Part of a small language model's weights: MLP 192 SwiGLU.
Each number is 128 + 32 x the weight over the matrix's rms, rounded and kept within 0 to 255. Layers, rows and columns count from 0.

# layer 4 MLP down (transposed), 192x64, rms 0.123, rows 158-191, columns 0-63
[[128 107 135 154 149 129 139 102 118 106  66 147 165 127 107 119 137 101 150 136 149 105 179 119 103 174  22  67 121 137 112 118 159 150 163 122 144 160 124 141 127 111  80 151 110 118 147 143  78  64 204 135 113 123 117 163 140 166 100  57 116 106 105 135]
 [102 107 188 115 111 122 141 145  95 171 149 136  72 152 148 142 119 121 158 153  99 136 145  93 147 162  96 121 116 116  98 166 137 130 105 132 167 128 109 112 115 143 137 138 141  95 216 134 201 187 101  90 145 129  96 187 106  85 125 139 137 104 125 186]
 [148 132 171 106 134 177  60 168 138  96 147  87 102 144 120 158 128 117  96 101 124 126 120 102 177  93 179 147  91  76 116  78 139 128 101 142 185  86 127 157 118  90 125 119 101  96 131 141 164 115 170 121 174 103  81 144 163 182 114 208 131  78 111 126]
 [125 138 166 155 153 121 111 135  87  68  63  89 141 151  99 126 116  92 124 128 114 172 118 158 154 122 172 147 153 130 151  80 109 125 140  70  68 135 133 104 139 114 133 125 157 192 122 143 116  92 126 123  69 120 112 136 140 162 102  92  79  64  79 106]
 [129 192 126 202  93 121 126 112 169 212 156 143 119 190 123 115 144 139 124 144 117 126 153 104 154  88 176 180 155  89 133  77 134  92 105 167 121  91 113  97 114 118 149 104 163 128 185 171 136 145 134 202 145 184 153 143 115 161  97 171  95 144 144 112]
 [102  49 164 152  84 104 134 107 158 153  91 138 116 162 123 178 152 148 116 115 170  87  89 138 171 163 134 143  88 126 105 124 108 131 168 108 125 119 178 111 105 130 159 133 147  70 166 157 144 102 133 139 188 171 124 128 109 102 105 132 149 163 128 118]
 [111 124 119 184 113  96  98 136 151 129 115  83 105 120 117 100 156 100 154  82  96 182 169  54  85 143 141 109 154 169 106 121 140 139 104 115 136  71  72  91 119 139 111 177 172 171 101 131 125  82 170 112  95  88 109 127 116 118  62 161 116 138 178 162]
 [ 50 156 107 144 126 134 189  67 141 181 123 100 117 162 119 124 160  93 140 165 125 145 183 142  98  97 134 107 120 109 170 154 111 183 152 149  96 126 121 158 169 127 114  67  66 155 101 124  72 131 150 152 166 162 106 103 100 122 132 115 158 127 115 128]
 [113 149 126 151 104 188 135 130 121 113 127 113 114  74 131 167 104  50 131 112 137  78 125 202 110 236  85 134 156  99 109 145  96 122 112 147 101 149 147  86  78 115 105  90  84  81  98 154 115 106 129 112 114  95 139 155  73 158 110 113 131  84 150 173]
 [158  96 157  95 151  75 114 129 153 146 125 116 113 135 156 120 139 132 175 148 119  92 113 106 110 130  88 109 116 134  78 144 133 110 122 119 149 112 198 145  98  96 116  98 144 151 139 173  72 115 168 145  80 104  86 195  93 138 180 139 133  85 102 209]
 [183 134 154 106 123 142 112 131  46 130  78 117 105  67 119 149 163 111  92 192 106 179  99 167 113 197 133 160 169 153 178 136  55  77 159 134 141 143 129 129 170  63 120 161 147 143  77 116 155  87 104 110 162 124 100 121 155 163 138 166 120 127 175 109]
 [ 68  84 143 113 111  73 119 182  98 129 180 135 136 145 125 109 207 114 160 117 129 128 113 155 123 180 180 145 190 173  83 151 113 123  81  93 186  99 161 132 124 105 108  68 144 121 106  84 122 119  99 120 120 134 105 131 167  83 120 182 119 103 177 112]
 [135 159 119  66 184 212 124 161 169 124 134 110 136 144 137 138 113 138 102  81 115 146 178 121  93 183 127 108 110  83 127 119 176  63 146 116 166  93  86 147  83  96 136 128 105 144 160  79 109 146  93 151 166 151  89 129 115 163 120 125 128  20  91 171]
 [150 131  95 107 149 117 156 160 148 190 126 141 106 152 131  97 114  85  86 156 155 156 149  99 141 173 130 113 144  94 117 149 147 107  90 122 137 120 110 164 126  82 146 117 146  48 111  99  91 185 189 150  92 200 167 176 170 115 162 142 152 151  90  74]
 [111 148  88 122 103 160 129 164 114 121 192 139 128 134 137 113 127 160 178 135 120 155 119 116 135 127 110 157  77  95 144 130 178  93 110 117 106 188 144 130 123 137 189 135 104  59 150 109 140 120 139  88 105 171  81  71 115 145 139 127 171 134 176 172]
 [ 98 165  75  69 104 180 161 112 169  95  97 142 111  96  62 158 130 138 121  91  77 154 107 187 157 120 176 108 138 142 104 102  69  82 157 164 104 206  98 115 146 193 140 154 110 124 142 122 102 156 143 205 151 135 114 176 117 140 121 132 130  90 133 106]
 [122 147 113 242 109 197 109 149 134 133  79  86 156 156 115 126 112 133 139 126 168 144 171 121 155  83 135 148 102 148 116  90 129 133  88 105 230 105 171 194 104 126 149 103  77 149 132 168 144 125 172 123 162  90 163 113 188 149  99 151 130  98 153 160]
 [140  96 126 131 146 151 165 146 142 110 118 159 113 123 162 104 164 185 149  79 147 133  84  90 105  93  99 146 170 104 152 146 111 168 102 162 150 158  63 107  92 131  84  56 122 133  74 123  97 148 124 115 112 147  80  74  91 129  76 162 133  92 155  84]
 [ 64 104 115 141 101 147 149 128 141 170 120 111 121 124 104  98 111 125 151 100 113 120 160 128 114 142 142  86 116 148  92 138 115 134 136  86 173 195  52  99 205 144 147 142 148 173  98  79 102 163 117 118 175 186 103 153 156 107 120 100 155 132 147 130]
 [170   7 140  79 161  91 126 179 148 173 164 126 173 150 130 158  96 117 133 144 123 156 128  75 173 185 160 120 162 125 132 149 128  97 148  88 159 113 112 138 178 137 184 112 125 163 103 114 136 160 103 140 109 142 120 186  90 137 127 127 208 123 136 143]
 [135 165 103 111 115 148 169 116 155 109 120 175 156 146 142 101 105  95  80 106 120 133 131 201  99  58 134 118 144 132  88 111  96 119  79  96 136 137 147 140 122 133 196 140 195 140 124 122  98 131 154 185 116 111 131 136 128  69 118 112 131 184 128  71]
 [105 130 173 111 110 160 168  96 122 137 128 111 125 143 102 145 185 116 118 188 100  80 143 210 103 120 153 136 110 110 165 134  88 162  62  93 127 155 151 129 112 117 117 144  98 147 180 137 161 130 155 143 171 130 102 162 178 131 146 145 134  84 155 164]
 [107 185 182 162 146 151  73 135 162 118 121 148 106 194 127  78 162  95 148 134 164 126 136 121 103  67 151 126 101 134 147 159 149 150 145 157 156  87 188 133 163 147 175  91 144 197 143 105  63 150 134 103  93  81 147  93 151 122 109 139 124 130 109 111]
 [109  98 163 153  95 138  78 208 111 136  90 142 130 153 209 123  82 120 163 146 107 129 120 125 174 152 122 146 113 135 177 139 121 117 123 119 119 156  81 130 140  68 135  93  77 101 144  94 130 132  83 123 121 103  72 121  77  83 111  42 176 119 200 160]
 [140  79  83  92 140 139  97 191 177 107  87 131 133  98 177 127 102 217  82 102 107 138 122 104 136 148 160 148 131 109  90 144 103 109 124 116 164 144 134 105 147 164 111 120 129 146 106 117  72 207 124  81 112 111 117 102  99 155 150 150 150 118 166  86]
 [142 118  90 150 138  75 142 107 116  97 140 147  86 119 165 138  63 166 104  90 162 142 205  75  92  82 171 169  67 135 107 164 135 144 140 204 151 112  99 154 131 132 136  99 115 138 115  57 116  89 124 122  97 121 119 121  87 107 117 109 130 176 136 141]
 [150 135 102 133 154 183 153 122 136  74 110 116 132 169 143 100 227  75 110 120 123 133 129  96 123 214 178  88 144 141  99 104 151 109 139 179 121 144  87 169 158 123 111 120 134 175  75  87 159 122 101  94 129 132 155  83 139 105 137  87 111 132 112 113]
 [155 146 113 174  96 145 149  59 138 109 100 145 113 181 133 126 114 121  64  56 138 178 111 133 105  88 149 106 132  70  94 113  91 111 172 130 128 126 108  90 179 169 118 143 154  86 105  94  96 132 117 139 146 119 134 151 180 110 192 119 156 142  87  71]
 [160 144 126 143 220 151 127 123 116 121 112 122  91 150 122 164 127  95  62  99 125  91  87 119 150 119 120 174 137  65 152 152  66  80 150 175 140  95 132  66  96 134  70 136 139 176 106 163  91 119 101  84 125  35 119 138 126 162 141 130 152 149 161 151]
 [134  94 106 132 139  94 142 214 114  93 102  82 154  96 174 110 110 177 173 123 155 196 158 101 134 174 165 108 108 117  92 138  86 159 138 125 135 149  73 158 124 104 121 143 124  97 158  78  93  73 117 127 128 140 104 139 143 154  86 114 130 163 159 107]
 [110 117 157  85  93 214 126  90 158 133 159  44 125 143  73  88 150 111 133 126 117 132 100 203 128 117 116  96 101 104 114 130 118 163 154 179 134 152 157 173 170 161  92 150 101  98 137 167 180  97 148  53 138 154  90 144 128 130 131 157 147 139  72 129]
 [174 136  94 140 147 155 161 169 123 133 137 108 193  99 149  98 108 111 149  50  94 164 118 103 192  99  99  98  89 139  98 166 114  91  95 163 119  97  85 144 114 176 138 111 126 116 156 172 173 120 134 119 101 139 113 107 101 123 178 146  88 157  98 118]
 [205 192 111 151 149 140 143 151 136 108 166 128 125 130 130 172 131 131  86 108 151  92 103 130 127 114 126 156 122 152 172 117 112  94 135 142 174  83 159  83 112 123  66 108 129 138 115 169  74 143 121  38 111  91 188 113  93 137 119 152 128 112 182 144]
 [112 115 130  99 158 106 113 147 122 137 174 159 156 143 114 185 124 175 127  82 146 136 144  80 168 156  87 180  79 137 104 112 128  85 194 117 134 116  95  65  83 129 118 130 104 119  97  70  33 164 122 155 133 150 151  86 177  98 121 128 170 113 185  98]]
# layer 4 MLP gate, 192x64, rms 0.235, rows 159-191, columns 0-63
[[152  96  99  35 169 110 129 110 166 149 161  86 173 145 127  72 147 215 140  92 142  81 101 156 122 134 125 160  78 155 139  76 163 175 132 135 115 141 150 126 160  83 119 105 119 136  77 115  87 104 115 117 189 148  98 136 180 140 135 150  64 180 123 139]
 [148 128 167 141 156 135 152 129 153 102 143  98  87 117 132 122 111 157  79 111 145  72 154 101 139  86 160 122 125  86 103 128 156  95 134 132 173  75 109 103 124  88  95 108 119 110 141 131 145 149 124 147 185 104 140 146  86 140 141 204 124 100 141 167]
 [144 173 165  81 143 178 140 163  79 127 123 206 241  66  74 119 100 168 153  80  81 137 172 182  79 136 167  99 116 135  75 121 196 153 119 136 131 129 187  69 123 151  63  97 155 179 154 108 118 120 124 139 159  94 113 155 158 102 147 113  92 123 151 113]
 [106 150 116 188  28 104  91 145 105 150 125 162 164 133 135 126 133 111 116 134 102 119  99 154  98 139 143  89 126 158 109 128 103  75 154 172 130 101  77  44 174 105  97 192 194 163  99 162 186 104 121 118 104 114 164 111 132 109 106  89 170 152 172  90]
 [156 153  74 114 177 107  98 112 137  66 127  93 104 159 136  87 118  95 144 103 107 119 139  88 158 160 159 139 105 131 115 131 139 124 110 104 150 112 106 103 132 141 135 161 180 145 171 107 103 197  55  68  87 125 153 123 144  90 138  60  65 158 153 103]
 [149 116 119  93  92 162  71 137  79 101 143  84  69 143 138 115 152 137 124 121 159 146 125 154 165  91 121 135 111 100 155  88 128  35  84 104 153 216 140 127 117 134 127  69  87 113 103  98 129 151 126 159 178 171 143 119 170 127 124 148 105 140  75 126]
 [177 139  58  95 159 120 166 158 124 129 147 152 125 147 175 114 138 128 172 141  70 145 134 125 125 126 119 119 109 136 163 151  92 112 152 119 154 126  76 121 102  96 115 143 107 136 118  76  88 165 106 157  83  85 128 105 149  90 158 103 131 112 155 136]
 [156 108  91 180  94  81 115 151 129 219  98 110 116 137 118  42 145 157 104 123 101 158 116 105 159 101 141 158 114 119 186 134  25 137  99  69  93 132  88  75  99 160 142 144 171 100  80 142 141 175 133 118  84 162 106  81 166 127  96 157 123 162  95 124]
 [124 112 132 159 109  71 121 153 111 174 138 108 133  88 102 204 118 102 107  99  94 127 150 103 166 166 128 113 116 118  79  25 114 117 194 158 115 141 117 163 133 118  44 136  68 150 130  50 160 165 123 134 172  99 143  30 139 172 110 128 134  97 200  89]
 [146 131 122 123 115 158 135 145 111 111  98 170 131 138  96 167  82 151 136 108 137 174  98  84 102 125  57 136 155 119 135 165  90 126 126  77 159 182  98 140 153 154 170 174 180 160 116 124 138 137 148  84 145 144 118 126 121 180 114 124 161 151 133 139]
 [ 99  38 110 159 102  56 184 100 142 104  98 165 106 142 111 137 165  97  99 132 120 138  68  84 127 113 136 104 102  95 175  98 140 122 112 184 104 167 130 104 111 134 111 118 140 146 107 199 151  62 126 147 137 105 165 158 180 119 140 145 180 129 143 113]
 [105 136 169 112 113  96 149 148 114 111 185 150 180 152 166  96 164 108 186  62 140 169 179 109 107 101  81  45 138 135 213 111 111 164 159 108 126  84 140 131 175  94 128  95 156 160  92 166 141 141 133 104 147 110 105 172 177  98 106 110 110 137 103 139]
 [163 111 136 153 155 130 125  89 165  97  96 132  78 168 113 117 108 162 100 106 166 120 155 101  80 193  73 135 142 131  71 131  71 128 127 130 170 142 116 139  79 127  65 122 149 120 157 201  84 160 101 158 100 108  72  82  97 133 177 163 176 177 106 154]
 [100 139 168  85 120 129 166 107 183 157 141 108 176 103 130 127  95 109  95 100  57 137  94 168 114 196 137 168 123 145 149 157 122 138 127 150  99  88 145 148  96 129 146 149 176 112  52 118 117 147 137 119 105 176 125  61 177 149  90 113 120 138 105  76]
 [110 129 135 149 156 154 134 143  63  35  40 146  87 101 104 163 143  73 126 168  61  69 161 104  79 106 101 143  85 118  80  87 119  84  76 139 119 175 113 127  92 172 124 106 134 115 120 148 167 112 124 135 103 142 103 168 141  79 138 122 156 176 107 136]
 [174 180 204  79 122  91 110 188  75 178 182 131 124 152  99 134 154  80  99 108 174  92 117 154  58 147 146 145 132 120 126 156 200 122 134 181  61 144 105  71 109 120 110 153 131 115 124 148  88 123 126 125 178  85 192 114 120 100 147 117 152 154  84 171]
 [172 155  96 171 105 136 128 164 134 118 143 124 139 150 150 161  93 143 112 102 130 106  60 157 103  91 179 146 179 104 117 117 199 136 185 141 143 101 150 113  97 139 142  69 125 141 154  70 116 158 157 111 155  84 158  89 116 139 115 116  68 179 129 127]
 [178 145 139 144 101 145 163 113  75 118 117  46 154 133 102 165 169 175 130 145 124 120 129 125 135  74 151 129 115 158 121 137 140 140  95  66 134 158 120 100 124 167 152 154  86  74 150  83 117  73 159 128 169 133 104 160 115  69  61 159 103 128 172  95]
 [ 82 127 137  96 113 118 113 151 150 128 144 125 118 185 157  97 106  81 128 135 156 157 111 143 167 127  91  73 104 102 131 119 120 170 123 131  65 118 158 102 147 120 153 170 100 170  91  99 116 106 126 127 140 135 117 138 106 194 177 183 119 106 139 203]
 [143 130  94  43 160 173 131  98  76 118 142  88  91 132 127 138 124 157 122 139 127 123  90 108 102 121 154 133 131  90 151 118 113 100 104  90 137  91 126 179 125 157 108 140 109 193 147  82 104 126 141  95 130 107 117 108  80 141 126  99 152  54 156 134]
 [172 115  90 127 145 137  99 183 155 123 151 127  94  65 164  58  88 158 158  83 140 140 166 118  75 152 123 177  48 180  78  79  90 138 118 166 135 132 137 166 142 107  93 136 140 102  98 170 115  42 116 133 142 132 135  54 164 141 156 142  77 121 184  59]
 [ 90 176 150 116 105 141 102 164 135 121  62  89 136 180 160 117  73 125 139 101 119 133 144 158 154 143 105 120 166 152  90 149  98  72  91 116 147 169 134 126 113 169 126 160 137 133 146  68 106  67 134 165 153 135 149 113  72  85 153 102 151 130 110 131]
 [123 153 127 170 148 155 115 203  31 194 122 138  76 102 153 115 151  89 114  98 150 134 165  54 165 144  73 151 124 134 127 147 160 125  85 129 144  90 106  95 128 123 133 154 187 109 132 116 137 187 143 158 134 143 120 140 176 154 159 106 186 150 165 146]
 [128  27 203  88  97 144 139 144 149 130 141 143  87 126 196 137 151 119 141 143 110 106 127 119 142 152 128 138 188  76 105 144 152 106  90  97 102 207 112 136 120 144 167 132 126 141  72 102 122  84  62 181  91 139 146 128  95  74 139 127 103 175 114 123]
 [185  97 132 117 115 102 124 126 104  99 121 191 137 151 123 124  67 108  95 103 133 135 126  78 141 152 111  74 120 122 123  92 122  91 137 186 137 128  76 149 100  66 124 120 101 173 101 124 135  95 126 174 208 160 139  95 128 178 181 101 126 102 127  84]
 [145 113  70 179  64 113 134 174 106 193 117  77  83  89 154 128 175  56 138 130 147  94 115 133 125 100 116 127 117 141 171 161  88  71 139 123  79 125  61 132 102  65 112 161  94  72 131 152  82 132 143 147 113 136 192 171 180 150 101 116 184 146 169 154]
 [110 143  85 144 161 125 142 140 129  97 131  94  86 112 114 116 147  87  99 149  59 179 118 140  54  87 121 139 137 131 183 101 190  87 139 114 133  62  97 103  74 149 140 134 152  97  89 153  82 121 115 185  96 153 116 114 117  94  57 126 144 158 163 113]
 [122 144 131  86 171 134 150  68 130 109 143 151 126 169  79 143  88 118 152 116 106 157 179  78 147 138 136 111 199 114 121 141 169 146  90  62  94  85 140  94 118 123 105  58 101 134  94  77 161 142 136 152 171 142 113 197 193 110 133 133 218 128 208  81]
 [140  98  91 107 114 102 141 166  59  88 137 177 131 180 191 159 110 149 157 127 137 203 159 175  97 161 128 114 140 141 141 118 145 137 175 118 112  91 114  78  87  98 115 114 102 133 123 117 161 111 137 164 117 120  90  81 134 111 166 144 105 163  74 127]
 [164 198 199 132 114 146  90 103 129  96  86 104 234 157  35  37 139 136 167 128 138 151 106 110 159 136 165 127 189 127 106  85 102 140 180 171 159 124 145 167  83 126 124 105 123 116 114 138  77 147 116 115 122 129 125 154 118 150 195 109 106  91 134 143]
 [ 55 155 109 184 132  96 120 125 164  79 145 103 115 106 142  97 134 118  56 124 183 171 135  60 119 149  87 137 151 139  90  98 146 144 175 100  96 133  89 103 108 181 133 101 169 108  96 175 115 158 129 179  94 133 119 124 137 190  99 106 162 183  70 128]
 [134 161 120  76 127 140 118 146 134 175 120 102 144 138 119  75 102  95 154 134  93 186 108 133 140 127 168  89 120 130 179 109 126 135 131 101  76 135 150 111  88 152 147 193 123 178 106  95  72 101 123  83 143  73 162 142 173 127  85 135 126 141 140 182]
 [109 145 217 161 132  74  86 132 126 110 142  85 171 112 176 155  72 114 155 108 136 144 164 106 171  85  92 103  67  82 160 139  95 114 148 178 138 129 106  99 161 127 119 143 105 120 140 161 113 127 102 121 151 121 156 149 156  84 148 102 142 163 127 161]]
# layer 4 MLP up, 192x64, rms 0.24, rows 159-191, columns 0-63
[[108 134 119 104 163 107 167  97 132 112 151 156 138 203 144 153 184 141  97  78 114 136 148 100 153 132 111 111 122 177 149 106 109 151 116 145 180 159 124 120 194 143  76 102 109 117 119 145 113 139  79 107 205 160 160 152  66 176 166 109 109 109 149 122]
 [ 99  86 147 188 119 122 122 100 104  98  99 121 101  91 132  73 176 149 145 127 133 109 202 165 135  64  65  91 106 123 139 183 124 121 131  96 103 165  96 107  81 150  96 185 145 101 116 145  75 139 125 125 122 120 131 149 119  98 185 145 208 159 164 136]
 [102 116 189  87 127 130 155 146 130 106 126 107 104 129 120 146 167 153 117  54 122 146 151 154 141  93 162 137 105 141 128 133 144  67 212 173 185 155 126 152 124 131  89 155 131  64 168 117 120 110 123 132 147 174 113 167 135 127 155 147 123  89 142 127]
 [174 138 120 119 196 174  87 151 122  91 113 128 137  84 116 143 128 129 176 103  86  92  93 184 112  80  58 134 137 169 151 151 118 162 103 186 120  97  98  74 110 157 125 111 179 158  99 131 184 186 162  82  77 129 150 124  91 104  76 115 123 172 186 132]
 [130 114 116 137 101 121 182 125 105 157 142 155 125 132 127 107 163  94 132 131  93 183 173 110 139 158 135 145 111 102 135 108 146  90 146 103 164 130 148 115  96 136 176 132 186 151 133 170 108 127 159 103 126 108 115 142 137 129 181  93 141 110  79 110]
 [ 85 160 114 123 144 126 127  83 146 141  91 138 133 103 145 136 153 165 113  97 156 116 109 148 115 188 147 104 120 148  76 134 157  99 186 166 122 140 119  99 108 165 212 172 144 156  78 139 146  95 163 137 137 142 180 135 153 170 176 179 112  87 168 107]
 [147 143  33 127 157 146 113 134 129 103 183 141 138 133 152 126 143 103 162 160 143 153 181 118 171 130 125 120 162 162 155 162 133 135  95 142  99 122 157 126 111 106  62 119 146 146  97 170 121 106  67 140  82  87 151 109  98 119 145 123 140 135  90 108]
 [168 162 114  94 115 103 138 171 144 127  92 188 128 167 145  92 147 176 152  97 165 118 170 164 132  97 165 139 138  99 124 152  63 151 123 128 126 129 165 161 165 131 103  61 139 150 120  21  97 175 149  98 118 112 158 150 165 143 126 127 155 104 148 142]
 [159 155 137 143 121 196 119 180 122 110  66 128  80 103 118  77 143 117 147 130  96 157 174 174  74  70 110 192 128  64 105 141 100 172 146  80 173 171  86  98 145 124 181 132 115 165 159 155 114 151 190 155 136 134 126  90 163 130 122 169  83 127 150 103]
 [147 145 149  73  57 127  87 158 121 113 101 157 188 176 178  59 163  96 197 133 116 132 111 138 106 105 100 181 145 151  40 115 106  99 150 166 174 183  71 132  74 163 131 101  80 127 175 148 116 179 159 174 140 152 107 155  86 120 163  64  67 132  99 151]
 [179 144 162  86 123 155 168 134  96 162 102 104 128  90 115 162 116 110 160 141 117 131 105 114 176  72 187 119  57 128 128 147 141 106 121 122 151 128  97 127 109 105 163 123 115 144 185 124 121 152 155 137 145 171 146 118 120 141 172  82 129 114 111 172]
 [145 115 124 120 149  66 155 139 112 210 124 191 138 200 113 106 134 185 144 121  90 170 131 100 129 119 158 120 160 140 174 110 184 105 156 160  80 118 139 130 130  96 114 156 138 145 142 147 164 138 120 172 112  79 151 135 128 117 167 146 180 145 154  88]
 [116 116 123 108 127  90 175 104 101 123 161 154 103 144  99  85 109 112 122 164 152 228  89 136 160 119 131 165 128  87 132 129 142  70 101 135 144 142 142 169  99 187  97 129  86 170 115 173  97 109 118 108 109 131  99 130 146 129 152 159  86 120  92 154]
 [ 94 135  78 128 132 112 126 102  72  78 155 130 157 171 100 122 157 104  76 151 144 152 105 140 143 193 175 102  95 152 118 108 132 143 115 127  76 118 151 151  76 123  87 142 107 170 151 110 168  80 171 142  86  84 162 150 114 157 140 132 140 113 118 137]
 [141 177 174 120 127  96  38  83 168  85 118  85 142 102 143 118 122 123 143 189 132 163 107 167 183 103 153 116 114 111 187  91 102 123 187  98  89 131  95 119 143 116 144 145  67 121 123 161 115 157  95 120 186 169 128 151 122 121 103 139 145 130 141 141]
 [142 126 162 134 110  98  85  46 166 121 188  99 106  84 111  56 118 143 157 123 118 172 119 155 137 110  85  58  65 170 138 116 104  35 126  97 115 114 157 148  47 112 132 111 143 134  56 111 147  86 148 135 119 150 100 146 112 145 188  88 131  71  74  34]
 [ 81 152  70  92  75  97  87 114 128 159 121  77 126 175 105  91 160 122 135  87 171  98 108 122 145 107  98 155 164 145  92 206  84 142  93 113 126 155 168  83 120 131 154 172 164 151 108 163 155  88 149 118 138 129 142  85 111 125 132 150 104 127 111 165]
 [116 115 163  80 182  76 124 155 180  66  66 131 129  80 150 162 112 115 157  79 144 112 159 125 113 112 148 144 102 110 113 130  95 158 136 176 130 125 103 101 124 155 108 139 119 167 188 132 144 135 183 109 118 205  96  81 172 146 151 181 138 124  97 111]
 [105 118 130  82 119 131 129 128 130  79 120  66  67  78 171 157  82 114 162 130 111  51 220 144  97  70  99 129 138 159 140 102 141  94 128 152 121 113 124 121 109 131  77  91 108  65 135 140  80  77 166 168 164 130  85 106 145  96 126 143 119 116 133 142]
 [130  77 170 119  92 132 139  89 154 113 214 136 175 110 121 132 174 149 107 111 176 107 108 170 113  88 131 124 176 165 167 131 154 119 176 136 129 122 139 151 145 127 128 119 125  79  58  81 145 138  84 123 105  94 135 107 101 140  97 123 114 121 139  77]
 [114 138 107 105 151 131 146 169  97 164 132 143 106 168 110  73  96  68  62  93 175 143 109 129 105 154  71  82 135 119 162 144 162  87 102 135 122 135 114 120 118 160 128 106  55 139  49 189 113 104 135 150 121 147 125 102  81 191 123 146 104 119 163 152]
 [172 149 130 113 125 188 130 146 142 117 118 161 102 157 106  98  84  71 146 154 143 157 145 121 111 138 179 144 124 144 106 131  87 139 123  64 101 175 103 155 139 103 116 125 162 171 186 119 111 155 118 152 171  85 114 114  74 161 122 109  87 128  37 183]
 [178 126 102 133 121 153 105  80 169 152 105  98 186 127 116 101 122  84 107 173 107 113 172 153 137 110 135 161 100  30 120 116 145 201  64 139 144 166 127 132 114 173 138  94 129 185 187 129 123 156  99  74 111  68 148 174 219 142 119 143 143 141 119 141]
 [106 147 178 141  76 135 108 146 175 142 152  86 142 137 132 115 142 184 116 101 124 140 142 111 125 103 127  74 145  90 126 106 133 156 108 186 102 133 154 109 184 142 137 106 146 138 101 161 231 101 139 126  90 142 113 121 147 133  99 162 140 140 131  63]
 [172 150 171 125  96 155 147  69  67 178 117 114 127 121 138 156 122 126 139  91 111 121 150 125 101 154 101 152  86 118 213 131  96 147 122 142  78 124 135  94 146  60  90 117 118 172 155 153 164 172 115  95 140 187 126 121 109 120  94 155 101 111 110 116]
 [132 211 145 120  89 129  97 171  82  98  43 107 140 152  81 106 115 141  86 126 126 110 152 164 148 168 100 123 121 131 139 143 126  96 101  95 116 119 156 113 153 150 148 165 104 191 169 103  77 119  81 135 185  66  96 169 126 136 129 133  82  91 120 139]
 [147 125  59 133 115 131 120 127 130 137  68 106 150 110 168 136  91 167 145 102 113  94 173 179  86 144 159 153  82  88  89 150  69 133 125 164 145 147 125 105 155  65 175 112 106 101  96 213 101 185 140 170  46 105 119  95 146 174 146 136 141 135 132  52]
 [136 108  82 135 123 106 163  60 159 120 106 119 111 152 104 143 123 135 147 124 188 159 151 160 112 117 121 124 162 184 121 156  97 129 160 101 116  52 114  95 153 107 121 118 137 103 140 131  91 151 208 127 215 170 104 149 138  85 155 185 204  83 156 126]
 [116 136 196 115  79 139  57 141 135  77 130 139 158 187 185 202 191 134 152 133 101 110 136 147  86 145  82 125 117 110  97 143 114 120 115 141 100 164  95 108 141 146  63 134 127 197 149 136 121 146 202 138 151  70  77 121 172  80 168 154 115  89 136  98]
 [139 139 115 117 135  92 176 164 172 124 167 131 106 171 159 127 142  87  69 108 111 140 117  86 138 143 197  83  94 131 158 127 147  72  81  93  91  88 120 135  72 171 106  51  81 143 173 133 138 111 119 158  76 139 109 193  66  97 115  65 111 140 117 158]
 [ 98 151 111  85 106 121 136 167 152 108  85 182  91  90 159 114  66  95 108 142 187 151 125 147 110  70 179 135 104 122  75 137 132  49 137 153 168  86 172 142 149 154 136 115 149 181 108 155 182 110 115  87 120 128  87 124 119 131 182 171 117 186 131  80]
 [ 91  44 119 140 152 157 114 210 123  95 168 100 100 128 177 175 131 118 170 112 123 105 122 111 156  73  84 112 113 122 127 108 140 138  85 149 173 122  74 122 194 120 195 150 152 147 125  77 153 149 102 180 160 103  93 115 137 136  76 133 100 143 109  84]
 [134 161 112 114 104 141 118 172 218  96 151 106 170 158 132  91 165 153 137  43 100  85 124 161 103 132 155 155  88 111 129 199 118 127 158 118 150 115 147 137 140 113  84 184 120 151 117 104 165 139 114 149 134 162  99 154 147 125 107 129  62  50 145 153]]